{"activation": "squared_relu", "norm": "rmsnorm", "positions": "rope", "init_std_qkv": 0.0291, "lr": 0.000672, "lr_head": 0.00582, "warmup_steps": 405, "doc_mask": true}
Each number is 500 + 25 x the weight over the matrix's rms, rounded and kept within 0 to 999. Layers, rows and columns count from 0. Numbers have three digits each.

# down: layer 3 MLP down (transposed), 3072x768, rms 0.0387, rows 1658-1682, columns 640-767
# up: layer 3 MLP up, 3072x768, rms 0.042, rows 1659-1682, columns 640-767
down1658:515511489501484479471509490477492453519462484519464529490491477526515511484500473497533501512500509495456457503488475517457507511468485489518563494504509531475525493521509517553517491480500516480507493490473468487500516475502491515500475540486521529474523526467516551480511502536491524503504498511516496492529513488512461509477526449503475477510502494502544515499507479477474506470520
up1659:508493482504517481437487514447483512477498528545542497511518452531501496531506476508506507477460466506479495511431493562531516505503606540486473435529496473499477546501491487494480517501498447497531502534501492535459498525466522496563527493452469479525505488527515458497495495531534522468496533501551524522486482468477487493484482513495480496541509468491529510475530492550527542492500
down1659:496444537519544501491499512508465487496559438486515519472511448455476536491481549529463517470504452486504523556480527521509538492525523478492491473515523493498524503460527540481457472507482518511505481523495494526482489529499509504526488478499464528521518468507517503504506494491495479498517488511488503525495530505511493532498487549469461476530515527506480457498505504493521494513477
up1660:488559498522529474501491538551446494496514521493477504503533480519501501505503510468518500501495500534518489489494482493491479496497505537505474509487502523491546517473518498479486508476534504475474492520504477488518524463518509480528507509476469492488514495505531472543515502503508479514467508489496501530492447476503441506529517515476476490473525520499522481530521484493505540504457
down1660:497514519508522507475398515496506506508463503467481541501506493532494471504521497495494492538494492509483494495524506468488495489465506495513475517457508506515517512530478526476503502483506520494521512508451461478468511518484495485466527484520496508541480521364481524496525502484481494530470522520510511505472517506510509518497522518501501472460532518499490496497512501472507476521497
up1661:479482477531498500469456468483506524455519471509502465485534545509488462539529500500508516498468467480456463513497457472512492498484485499500520523490425540517549498451493463465523493450484502504502486502450516509507484488517536449512502525524529477492561519511520479508524529486495493525548501499514469483505468516495479554536485505465518501481511525494562488482516525496504487451515
down1661:483456507490506463522490484517514482472465504498459493502527520455463513499485446536554470470510484533496499493494474506472517479488543521463508472547506481468480491505493548525535518510472505516552498507521535514547459474503470507526513505465579484505486538483468502508495501502529473518516512453463515511514511544484532545509532504539454488503543526481492518555531524512475522503542
up1662:499474513514533505494552471495485490479513492513474464514570515528486520552462468499496474506482490492523474519475478469493524490477497532474550485524476478474492519450544491522478469534468504511530521483549491503507507516511469493517521518490497454489503531466479511467537512518520440471500453503481500470484497494448460455502524519466487531473508487509480509529504518458451480521516
down1662:493492468526492520513523470492478567465509471518557467515489510525460464469545508505510511510543494529477474510522513460453477527509523483502440499481468505529543427523548506507516512529528525505509462515502489500485518505501495512541490496520478513495512494486511472451453499463506521473504529470471489481520454470483458474483436479488478483486525472452488497515495528520532467463493
up1663:464517494475473522487465482483550487506459541518439481478556494503472503485493512474481551486471510475468489487524487503547499515487529473519508502516512427578466446515520525475493489540488467511507466509496506488494531496488537477522503494437465508479473515495490481515491454543542472515498484498524510510547471536508490499532482456482515538569522479488484491450544547541504489533510
down1663:482486461537461536528511502545477489505521515475490495531474505497551528476484523501509509538507479509472506503489506473508541449493483503397460478555508480491508433512522520479526506471456497493471476514515497484479530521522472468456488503473475524489528517499534474510463487487480481498470499483545530501484512490523531522462510494523493497500493510551484492484454490544483492490452
up1664:501499507559514510474500513490482522429519495501536465495495493490478509468503461475480523457484430489534478491514473524520506498509495474524515500479481495500496537476493537505447499504510526518495514491504514508525530484526525458512516504443512484512471499504504474493514490500495479494525526450499475508487496490474505501500498560498500514495462492516495488493531490493511508492501
down1664:546498500470505545490550533518476453492516502502459501507501512541432536481470504500514474478465518509478479488499457486493527459517505456496475495535502467472513491485530497493503489482511484515480514488494499462493486524472484506507467498497502486490530509501509448497493489488519478522478480534486485518505489516510469497520491492503501514516523520486505508492523486466453507509534
up1665:509502532486459473461506521562506450488517557495507510431559463514560501485486497556535500478474486526485502502492474518456504536489496499497475499461526482512520518486457492537502503536524512489484483527523474503520517514517508472539486511529498465495535527493513451530511492582502522478503498447510496484497472477521503481496500512489492544492473480518471519481533476515484506479476
down1665:507501497527499468463491469464506466525464455492512537479522458444475502473468522493462497494502514478474457499518489529484523561471508475507479507492443508554527477502470483469475548535514528563449474517480526494502536509535466443491466547469472496494478509464480485530480472487485532519488468470542498496504490482473456562482566483532540476471454493496507496508535468526483521483482
up1666:523510516475514491474527530466501496492517500544500484526528492504508512482502504492507495475522517505526519513484477480529474531498523522488483509482502500527500500499513507485483447488437507490487531464522479545511499499489530492512476495503491500503485480510506501487520547515490488489475517484422486490509477476513491516495474502474535520517529529523511498529487485473470511465508
down1666:513513523502472479486511521499494494500499484513515488474510514503502489507545452488511491500472496486471497530505500513494491482522493518519521505489528467496508495480491498525505489513525458484501503493468517498470484491503490513510488478497510514522499502520506542520532482487542486505501487493511519512509501492467508493520517524479499493464482484482508439570525546489502485511491
up1667:534487517445467460425480514496518493462495448489488537483518503538501499489510491493460497493529496547502472458477512575458495472471517498510468504531506459491504531482487485460498517461516526494523529521521434518494527520508462465496497496474529454460522489462527474500525512524452482543508484533501468470459439486482487512527474495499551516513519544484538472507535530507460515477487
down1667:493513504516518520491471467513485538480508475511575488496508478523499483502495491503452507519506503518529469533515461490519528489481509494522494529496552514507505559503524493509546517482487512506516468509478487491497472462490533552533495457533464484521504503524489495512482483465487524497544498482508529469483496457497568530500540521505525460498545527475504508526498514512495515505492
up1668:515492546508482461529486512564473522492503507502492503465466526520498488483488479507509534511550503514507491473504514507529512518480508510524489547483536490511510494488512503456462502512506556495513504516532485538554480482477491520498493481508524493513466486488520524505515526498465461499512471496481539474494502511519504502499492541441524524522547513504502507499499506492478516501501
down1668:474491493523450502511521515530502473527479493521516489519497519507496531523521511517541496530511530508542498488485495512505461499525494496518508533486490502538483497484507488501510461532484497467528513498504502530514481508535489527471479467515519531490493508423518477509501507511508538507500448488500482465477525515490522473517545478490512515457481508518511514540490514505467521481514
up1669:495529474455474542518528492508515479511454485528479499464486497479467494519504530529515495485492506522517481509478473451518498467517519461456503445554519462513556512515520515461509489543507500463514520538555449505512470553557511463524523491494536471532569504498528485492509493550528530471461516466486493497474507492491472515491483558472493558472507472479500470491518497518449534484503
down1669:482475508491525480492491486529510517482499469515466504536489500482512513454539502519479482496522500486502548498475486488509503536478492525496520534474504488505542512559508506562467510467518441529534491456507513488543533473494509532488538481453514490480487482594486486512441507541483536526450511496507506440506498476466511531525502504466513445458525520487550497466538507480489544429548
up1670:492546524527482477470501507493479535478498470501484492481471509488510492551543525467469506482498489508550488540483489540473517500473482493506499473513517476512558477486491487448451495528480468495492552538486511471505482485439504522481539554483481501490457513472486486507523515495550502497492490475551553506495515511517497482519464502496492467518528484511473523495499507505514499499501
down1670:507514497510478524466472525472527511482555467488489461476509512519494475497552539479483527520505478519499522542536486512485455464461530483468495501527477469535527511514530504497464505512473498478502519472482473525505513490491502506496556507484471513479513491530522513510486482482516478556511538503460508449475477519518495495460495466497507487480538481529469469515508513516561502502509
up1671:551531504469514508506506484532514522466483471496504501450487509478482490490497490465512473460510484488542540482468519522519480490517521501485485524507515520497517497474492504468482545475489497525497468503546514521534498465538483503493494488510501507514514516477504474524534484503524517509493472549473504514460442477491465494574499467523505513518476460495522481480528524505470492505463
down1671:503519507485516536526504456542483512472479458495483512490511509509448494490510450491472489555491453519466549488497496455508436473499497501524508507542500481498515528497520472496495503527530476519456489471471505498517502487522456435492469524517553491527519508516482517527485531480499505501549508440509503440485506518502502502449487532456501530524524455513483475511467462528504481502526
up1672:545516528503492491468550487499505481477485499454501480532493526451447498511488510497508500523507443494481483503504520495497502490447527493481515514473505513465483490480463481519507489515522556518482480562517523508495483493539490522548505567461466510518514492491526489545479495517509509493511487478490492477544509514518539584578489500483497539469554525453480530455508452449524468502502
down1672:494463520499476509500523490465518524468457501508514459554519516455513478486497547465472505502490507541490526505523522497463488443482463496509476498463463509489519515503459468509524472482545476519501482491502500494516468502488508445496538561517482534477470532478502471499500459452508455471539515514540482504504531504558531492481506536490479481485517496517462473478513504512519489464524
up1673:482529478514445519520478498524528503491486537507495553480453513474519492492479466519455540434489475513500485467501438506491436517540532517522475486467526519440509552498489504516426475492495501556540465483495453538512486482523478472499461451489518527522497484477495496544484485514540493521524497483491506470494487508512496536525478522511505531485479499517548490471468543531423496477473
down1673:435470494488496545504503506495497519553477491468481488510485459505567512534505524508514458476495480562501499526510500529513512508518484478494549540534498516497504481484428479539509488497501467525557521523456493537501529518476514506512490472492463499533531520517501506471521473458507501519558522533460476494520514460533508506480496481453518481481539534456493494503457485507503458509489
up1674:501533499485520508493535552510555508486496507534496480469524458485508480504502479524497500501502459546472492513472466458468516517496510520492476486520487511520482527468492542523462502480503519526524517473542485512459519510515439494526509542522482534529502524500524418535511523533525528522495481488525536487537549531485495477520475487487490523548458504476525475461511497468508534464521
down1674:491512474503470516481517517511520493477498524507477530519515487521549526536503478518504467449570493496516523508500478515551506542470441523536492493489461508546545518493448501501474504479518499584494496459482488529510517530452525494496544489459496436513501496499476484483510466504561489495514501515443465526532488461487485543493513481494434508485467484477543472503498527499531544494498
up1675:494504485528513489465453501457519487500498451540502492491506481524506481504474487468456499519507565514491471493501491499525482567489492496480505535448512518436539526517415505503472428497485505458478561517489466489492504469513500478575523518513483528460514503481495510484514564475530488521538583499496508472497512529516509492506488504468471507579495521522489453504500488483519497434524
down1675:484511474481489503472528546475508498470517509489545521493500497499514508499512495481456501502472527498508451510529517522505468520488511506485465512506471521499480464537507450466497462512541480486504521469506524478487516472528557539504475534495493487551484523514496508549484524468506517498468546458516482480520492485538503471498484478504509489491522529497521509525485505513508496529469
up1676:477499490503531527500504528505496490489484524495536494460501495514477517490478507486490475505511507487510488481514490517526502454504513530539543475528461478486506509502519480493484473548450456511501508472524507510490498523484519523544504496436495528510467451492503491515471543535469468499510528431533474519499472520540468478520483519504479505502526474530490526502488472476509510513503
down1676:535511536497529468462517475517495494475495509492498506497523521482489518492489525516553456501466469528466505502459496543472514504500475517492504497506523470505462488516500538543483495485505533478478513513527497496550479477461471486468546507492505478483527506516512500489504529495497493512490461519512510478517490550493498504476458508479527509483516483502473529478455508495541509512473
up1677:518543570483465471519553483517451527503471517522484449485479469480510467516506463500504517451516479472541494516515500503489457493506494533510526503501484516537500512438484520481503506529481502488515504474522448521497498518515486480508539520479500506455481459508537475490530501501501501502493476491502516518472473514501484472481501541510497499502505498495491505469513511469505525438498
down1677:514450508478534529459494495474520517522528527490512533500503489485508496508500551493480516483469513468498517493505486497543503474489524469524456489493489530517483475506489532503475471520489472482507477509491501505495535481540507494489467502525504486485518486517464492517499488474479506463500500493491469487531516520501509517475489514510483484502487520477523497512496475502545535499467
up1678:478523498519488455519529525526493487474511498498510502508513500488495477466474460489511493478515514506503526520487464505461494554529511507531522524498462497523529519464441483531478515514484505481504476522460493500489506528521512510504492484524506462485433495482470505484540485520469470482471468500527501486465478487518492516513499502478512510459508509498510499498470514515494531479548
down1678:498469529517538475491478505547566508454514501501488480506502520541501472491458455507519514469490502503496492490483520497526474487520475498480506521504532493467461522456489477518483461527509524519522450527507555490527468520478529517492494478497542483534488460470491533495480482482472479505467504504481487485445515525483500514544563479503446485461481528500535530493481455505489491499468
up1679:454496467515470488525508497454493462469475487515540518500519492479541494527474520484529518480496498493503493498521457496490490558469536496473514496503465465497527551452513544482489502538553500502520469486494470537528488502542461496506538482505497483567509491460506533481533487513542559500538513523497526527511484516510437506534538483489520554479473500464481484456529472519537469500503
down1679:495481506508489504518530522486507509484506515514501478506529478494547492491442494423479468524516551509526481506489522530519459537465498518495541490505506509477520537477490514483521512499492535532503502502488515499507507489484504514505454486512475472556510485523528515482514489487495516497463493535536505520495466541499524481516500506536467544478491498496488540519511509467456489494531
up1680:498482508536502518527502532541465509506496487491451532542495503503517474544463505519482513495528470524493493527469499521530493462468556511503508481494518476494511522521483453514498526523517468530535488486473475504483560504482462495465503471527473460497511443554469473464533545488549518533498550472523537516529498485535463531496477541499544479496487522530546517496507515524504522482467
down1680:540522540487480481508560495507472500540466516451512522558485497515502500510535498528481510495540474526480522517510525491486502466441483477503478509513506437531443472511485532482534534505527496495489525475484491542520478514566525475524483499518512522523516493543537447495529484487510436521500469458458499517489521475484504480500472468519496509513514494481484507497529447527481517493531
up1681:500487552484500471541466520484503494483529496510535462456484513525502519550518496527512504484481497523502522528500480515460495502532480513510494479476491510490529488449454536468479472529509494483517539500476516514511482542473547504536527499506534498515526491492514507465505502509479462488477476478497520518511500509508470497468479488481507489476494468514508500491431503511509515510524
down1681:506470513485481489510516480529486525535548483460500454502463546511515506498509539491492520491504519483492489525552546525490553527557519460462534527470513506469534482470511487472517492482455546502516523447474525508522512508482560491475522489497500495540517465508513488480439521510472494502482484462492522515478508454483485488469526530477527544525501489544452525494512509527505465468506
up1682:520508487479516510446526546524518490504517504485505512512534539485542443507539480496481508485550434517506495488508501558483478501469510497541488494515527455463505513491480471515506464487477485507470477498516535505501562495460521518519496481444467501492491521480462479529530539486478470518542514513509506480523484522508516506548534536449536497463493540492497521492470510502499524498469
down1682:509469507494497510451516523499513491532547558495488492501488550525475511545493458522476502441534482503492522498517493490488495516476539493517493507506475502551566462475467469502513451535486452539504500479509510482443520478539471486478485502521492489475561491544545476459482498481507508470544508506545483513477524508499499497443504498527466446521455498465502464470496530488531477500490